Weights of a small transformer language model.
Size: 12 layers, width 256, MLP 1024 tanh GELU, vocabulary 8192.
Architecture: LayerNorm before each block, biases, untied embeddings.
Training: a variant of SOAP for these matrices, 742M tokens, 5664 steps.
Each number is 128 + 32 x the weight over its row's rms, rounded and kept within 0 to 255. Layers, rows and columns count from 0. Numbers have three digits each. The size before them is the row's rms in percent of the matrix's.

# layer 2 attention value, 256x256, rms 0.0399, rows 0-99, columns 128-191
105:122122100147123126157108113117127138117118083144065135209124150102051119076120141108175094152155154129147208101121124119134084143158144142126118179057079073051135113114084149200097077106078168
101:145206126178128177077123069081115110108133084193101107110037056099134107152150139067097093096178100185129095114143136130150079097141101205145109136175172115123164123151128147122097107151129139
106:122144168139125135156122137161114092133141155116147081067105165123116128106173113085082148167085147131084084124118183073150115225124109135091128175162145146173112094181115121078208032126131133
096:146166146146164141148081098101055140142207123088085099130141093115230103118106186138160095161220156126107128149121129156147115135098106132177223174159158142124158123124182182152113121120100130
107:171084070091101141156159201142182118173106117187087171112139122138038110042126072138183107100128142189126116130100149123142087089134198094063137131158125130124130122139160088111104108079134194
108:124145124126147194128070116100100113132069142158116180114193126141129167131163114145125094165084081094150185134164115120095101103153082127140103142113071120103158135139077113145135103096180176
102:137137149066108119184088103133145081133192102055094166113132131162148118103169079214128083163106103108121131142107111124053150137109153092096177141161107172131121126175101106136137145146162163
109:154163065084085117123122107129091140193151098115110127159103159143125133081107196142068099163151093089131190111152125169096124115151118158085097116117119092103108130103077119085117176121116110
105:093118119115121067104192132183109141111132128178159163180091144127135145156112168154147089182154138137109071197089070115142136126127178117221095151121149156115150096085102120116147086152166106
100:078125089123162145201128113119118108105086143177109100127114053140131161158090126067170130096072118115142170130128113111080074123141100113105096113127149071155111111165145075128083170177106132
104:124044122108096157151141119093129093060084076142102174129127168169077126162090085104168125135157132168095131118149068086113082114154106170085141140106121095105124092085139051145161121122146093
104:106149096127076166220116118142214101197128057183089131148119115136110139093113100117146094115114121140129142162123131133156150150141053129118123160084111167116140135155158151181131149134102123
114:166151126126146155124118134144100089123130135147094137084098097118062153127134093076095156111116172172094162161152156070069101113145117170147073127184120140114166166073126122071102103141182094
105:142134196154166096148152164153147123151173162109179090066215178132148123156131128132132128107140129179158135078113150168144133146180151097144108087136088125134146152140114149115096137114097178
103:144109133110133112066136131117094159112097127123068147147110156135128114053153115160129080155098142101143118105109141099085124117048060102120166158125082129160168083152140179174121153134168130
090:094128146113093113094171099113104169153127110128122083118121140125130158136130137184148117077210141103112123068108124120152160154132121103132144160179194171152100132152120161201093145123097223
107:142170168182160148121166138199067107118120109103114098146123133158194112151152101126165143143218119139097059102144124157146124159049120137151160170151097147123091147118122181152120175097107102
103:042131141156116147112130094165161152164117138180149134118152142184125148178144087103117145126102117167134112135123159178153102145155125122140161231138135165107131125135099134097132135140166085
099:121098120109076159111109123159154149101189075114134208135126176164118143129126129193131082155140135128127098086131138146121084131143159086161115149138158127122167090157150109086133158133085171
101:155140142139165155077092112140171141073208141131090156114162093112113133159155140116091128108105082146143117207120089136099100106137139138143103088127188227132082128124144095097092150152167090
110:119118081117158189162137106173142138147156186156055125113123104154149140092169135122128059133113122171082124103145145127090122134169150105113106098117107157177129059136138116152128096153131104
098:191057098153150124154078158070155114110123171125133125153116101110148098088095091106126070103112172135083173116124140095106146129138176042142122114195108160108102147113177180116184097117130121
100:160145132176081114095143145122105112062137148137138144198117118169135187129131133159148094113137131177120103092150165139120131138096155059160146153084117163101137082102123121146106110124104174
103:120128119159071074104140131077081150130167134117116146192084131158077180157110155155088166133162126102179118095100174141142140130130141133078162059119162123159142135104133141130123109127095128
106:159164189121078128159144158137118108162146198138111125112100108093182115141095155177144143050118064058135111134122090134169132118150056078118185102116119115147121170144107140139163165160140126
096:149128087089146165131150201086175139193171120142120167127078160107106140134186201157098101124169130136146110102095199083138176137090211078131143106160082145110125167160103073059120147148092186
099:126178187122099140179114100162116146149152150137096158100121114149171082095151120101167177149137143144119088142145168171193152150113138132107112093101101102116115167146104093104171129134149148
110:105188086108089120186098088164214148147114079116094117170155140153165178113154130132159084167096123085155105166114129155171105123105137115204132122147077118122139104169121129139115169085127110
110:065137144140151131118132138115127142168157165112129109184150144079136149172079126146130120148145160134147138109087127076133124134081151157066128229122078162123110137163092190072180067125134157
108:101119112105116129074185093137153102150093185209116198141120090131118125095127148129155112140174135144146144127116180144162090157169142114105153153132088095190090076088112050087129084173110152
096:116153098141068135144146113184153198166114148164102101128126148134119102080074145167092142099146124062103129178115140213151125125129185111125100170192171123137086195072118148138160070143161151
100:137121143150132147160111112099176109049093155136102108115108124175111107150144103143126134093113201143169046130122144136110140140091111151140156138105128086108131121144124115139163172144116141
098:056136109167175168099171126057149113157162127149137166183140095124120144091097133174137080136055214160170090105122122091099107139131146131168094147083116119112134111108114127107144102096135142
088:113117155159144152073091132154191127094107204205193193093144094152170075183138148104118151082125088110135104126101093126166093188215152170088115133084127131153048195118105114144091112077117122
100:135118109123091072159149189118129153144132149082089101150132162133125103082166160078137108148109164128149107168120150126084119136146133133065097104123109091126141081114144132123146119066134104
097:139090173146146090140150102148088160073143164106172138117126116187116085155162209051089068130128139152134157105141081160176107153139148121084181104120153144116126141119133119102176173151177125
085:110126150123088144106185124089079105150113138145082117109187175151149145141097146196130145095107164105167135168108145121115087073170125147131146113138117109180069066082151053129085142093118101
110:186072082166164113095117122101172102134141178136179157134135128151083127127120105178121193078064110159177066082090163117106133135121186132143193116137138138109113132085126109124098079091105167
100:135180121127149085117112173121168124105085086168087052174121157144154126109187118144141073156108115089139107061142170116118093103094103157128101128089131162078112063150137099152163162135172105
102:146126126123091099135130134108117150105188148155142123079152087160131118159068151129169145092089120098147184069138127113145154158199080141104148128105132107065138157122082124064135126160105144
101:094131147086101133112174108061081169142097141098143088076137144131169082147113123140137140155172156058110059132185111125125155140147115103115174057108116087112171159123181110097154164080116189
105:122113068145145136124113148144183119115096142117139110188122147138148109091125132175088175137124118145095149186141141117138228122122153154219141102134130184118114121150172125174131186120135098
102:108107136162129141149163115108161056139139140158130141165157155083098090106180134136115186169140124143121114111116139124181143050168141127105168190172104113117106133178126126136140139125106153
106:106155174132105112134099122145116109191081109112168113157159109144089066136075153055063108163167106058090127191131163094112087125105154145138129111127113106082161136073146115091137157108115123
098:073096108170089120129130188174109143116088081085093134115139107097153092108110100131177104118119171144167156074189152101180099164117116062107101109206115129191108102148122121147112108153168139
098:130100076096129100134150133179088127129121129170116086095178147171169135117120057158144130103158096189131109092113095126099110107169100105131165225135121120116125116152102061162070106143100134
107:142088163181099131126127070158111104086152043132144110102124170156134144128151134173135095053106200101108145133112171120179122114088130074194105189106122152185103093163111053131122106084102132
102:075132148134135144161103123138100057129099169127104079116107138115190121100127143157111051105147080196156104043092090189125151136107144055165103101140125191089166100135109143133175163137112143
111:103123088087126105098106104125098123135082109099148143165065159140147087158120154090109107122178086154139136092101113131123145134093143116134142085160152166127113144122138097139108113168140096
105:168122114112089091097102169091094153110113122151085083151120108123041121096061153145103126100071148104160134109092135130154120105118095170119164106191142155079162092106171126086097115135143108
101:207112081120132140132191225129124115059085133091136095137152095165172120155105099058175117146121094155174120079153095122129145107161132070145164096132150163055180155081079192106157106152135115
109:133111190173130092160130130094107107117195095117129077106138161098098155086087137148102148059116091095091068134121195119182108178134119143145161122150139143159140140097099138161119098142174081
095:151141090109127150165130122127168209164119206140114129149193126146165058132120128128121119107154098164181079130155094158146180151120169089093159165144152144142121085155153119195129146145141176
100:098168131114178145171095070129140121128032135195144156115164120135111132113130141069183079154113129096176089173137108145114139108111130123135116107151159089160168146129095075155136125061087158
101:175128172135141148112127155145115167124170156158127182141170159122069139163142150111127161134131191104117150132156117214150129146127064111161161121144173143087132121168092135173144172154150104
104:119097136095144168132123172186178106092193134132153117127130101182101134179197148087182148102187033147110123077107074163141159117132159112110165129093157097150128153141069217103120066169147119
103:106110132155101092098129120070171159139144091158101156100090154151145144103141132101110082113102135073147117159084080153106059144113121145103150136117121071107066072097162093101141142155179148
098:136188131128124152116128175176140098106113165101128160119092136000111117100156106104140121130165151082130120134169095119159152190126175136117116146205104138105075099147096151141166143134111113
108:147149135134114203105062171105094137139158181121159130206098049163158139138159134114096186161134105117109151147068196140138172188111119110172105131098185146104106106133093132134133080179148102
106:124137098157118112175189162153097141195107107129086139106115100141067114157180107180119134083109053136123093094079147192108134128158122059150151081098143164132142203149123111132162158154128186
102:100108125181165167182098175151153087102129091154077165068112114109070125161162115118106132148093112143139123100150101159108131176085186117087126188168108145093107120158115139190087061145140054
100:102164177122160100211136086156113123128171137140103139126144140164173163162194123074172086108099139116160114143111138154091129173149170126154037156129124133104143093082030099035161098123149113
112:174164188126141145118074114153168084111141127146188118150140118188090110161080144109114157165074130077120154118121133186146136076148134180127152138080054116121155181096170114172125107087171086
101:089140121133128148107108127081087142120134166125071127155115093140098104076162110101123159123123054116144146127119094171147149153061152062100189136167189097140153176074139149111089120168086131
104:120108142109113088134151138117138148191133166187119116145142102171147146132131183114166150128118163140121121121115149163152090117155149122158086146130145171134142086116072123096117135143097099
097:043185074138106196109110124131114083138160102077128060168144143109133197112074142144123144153147140131147124163123091106174135143121165162140103169102116174150090135102049115152127147150142186
115:071163129133128171117146205118181122103169170137155124122083200088111082105090088148089135083115143153093089146137168128165103145085151162227060077132164119136113125103128093180127080164079122
099:110154116181111126168178111102127133121108100108125137152114127084145150118144117198139159126119149104145140127115150165129158171131094078103147076130158107168093120157108093153052132108117172
099:130130114101099156174131086122111147087084161133151184154160090076095143134106099135136169105107138150184125165167153095151171105153131140159095133068097138124121152122129125070106088183195129
105:137115150157123087121174111111144134168147114167144138143160192113127137109104177116143097077158105147108172142050131123231098168110097160129152148149145157149147175130155158146128099145107132
103:113162126139122176082125172121187110115071123166059119019179136100141135139116129173131194157115173129121154024104086126163076152189119128150143185096096142123132148176123098158150085192101148
102:109071210192149143091116087119060129129131142157110118103135131133151074152153135118124105143106190101117091115193089153165093154098134165116147129110085089147143150101127100121034114161085117
104:157158143186195183145147128158155101120046152165088188107131064099109167137176154109147076158085140103136137094163082151126097153189141172097071127112164107135123133129109105125076083178157133
100:126166104164126109149139160141135120208163118209100189130092128120113127173147178136106126148113121149116153106104115142118122101098124166103130118171140039132127120125161117136123087136126108
114:130127142122119153098174127110133128112108096119141154110168108145134109208223067191120120165104158111112149063147128130111159071154121152118124139074123126152143142106193077117121060129186129
108:097132175082134108131112080104140084117118121157124126145156161105154223151086117154140143102062129074162177130151121112141147112098145136155136197121075094105091051078148155105118147107100135
100:146108121137157134153183115131114096124121123160122169125087090154113105094056122147128136108086112103106178131182123157117181071154069181098171138127103091088111121126128089121120105136103108
102:104094126078119135121161129125124080146071161100109078123125102090179123147138124099133103140166078153087117135147123095084170129181125141145140096119091115092125178121094188117126144180097113
100:085128150065115181169115169099133074159105141053144122093119149156129119124112098161150147122165111153113136158118142136087134105111096165184147152158154112125144148118083172148207135104131112
101:088058157119163142088220134119160137189112126124155146147133073163159091062139152147156101129110106197179144124074106093093120157178120141137071134139173119179147127133146082103129124097102147
097:132095159130156167110131156112143121197105076068133160065073118134117108115127080155105137124113069114116141107156160132127162103148150113170197137093176142125134116092150071150123106133033136
110:103084127096092080180110137120125133121141159186123161090171140134158113182145125066093088128205086125093099172160131140134110162125143154109110114198141066152162126184128141215120141131082149
095:143158142132077119093113110167136069154129167081128139134156114101138132180056152136135124206106077145106109200089138108118098160153077137134182129085148097121136132134102106093144103119106126
109:152147145025132092171102149072077131168146117121146150166138153116090132135145122153077125093165170171160104120073153123080098084154122162112087142138097154136159106145097109155136174164096161
098:098136119152129156101083064099127143154119097122097173156093143127126178111144100090106085146148131136102175114093137097083137136095028106128078143079137151162049075109170101141100130086120156
095:149186235119193129118064149174140118153085170130157188190145148148150139098166118114194153086131169148140082079175110133187126161120172183106141183149096128137146117102138140106127169167131127
089:103054118104158101168134155105188054140144148106180096148091098077205204134131177063128130158139114122137117123160138102170198092159119180186147133052139116078143139123108138116119122136119145
093:128037166136096163123128140187128146085117132152167092143132111198104153176162121060146140161144146139116145038120118126181098176108104107113186114086070173157092184095123142101180150113139123
097:129112154103186152163110154222097149152070189121081146106126060099150113130097105093164114116142115116198200139182182183157127070224171114115153073127113102113128131106131097153115078185103103
107:151183113114084118165169154129117090154130109130142087181131074156133141136153165173112138108126153144118133161199131141163148124075111167100154134103102177132064173159156154117129165140128078
106:081165156151136143128197175177163122141162116131146173167116103155141147127155109123125147161088179186115157140114083134110142092126081137157095095170107181061154150153048134072105173111176129
105:100128114184093155101164151118111140066106124112194156104080070146093124104097142142142081116129140083183088099148149158127105136093117120115136173163172150119140117121178128123115169126103095
103:129136072141134205184104166135151107119114136122144140162136108134145152117152097132143158140109117136130075191189094066121151178084120036156109097124145083092128094126152120085068165145118140
098:083095075108111139109024143138158070140118189150250082167164160054155106079086212125064125113117116138119106180127204059144124100166108170113149143133117100134168132103124102149159135128085096
095:164143132147168118118141147084134134149172168100220154121151132143117096186085117122135127155107069146108132165090153123119127126124096137174111161169157107080070122103157127182079130132125088
102:099035135145170158181136163082140108157134102151168105100102123144176104143179151078105164140104140157132184097151123101123172115190151108114138092081120075129161133090102124121132145122041073
105:141162181131089120118162133109113123100143175107140173186125068061142120138125151153134176116079089069107100174158181130095151100126118108121152162111158139117116179122095139153134100063158096
091:154198118133128140115160121136111135116123100068060096106168096110095113122123101150064175101103124117199139093138105138067155126151127130101092167127151162117207146116131143108154181097181140
113:114114078076095121117158171159126134164116191118128058120137131122158117112087126124086150105134096092111108062114088170153204163127153158144166105126100128118106127105113092108136129143139172
108:074132141113137130161090107118113083162139153082187098130151165142141153143097170137135088089167097133098147143056145160131195139105097131124112158146130149071208146137097183120093059166113106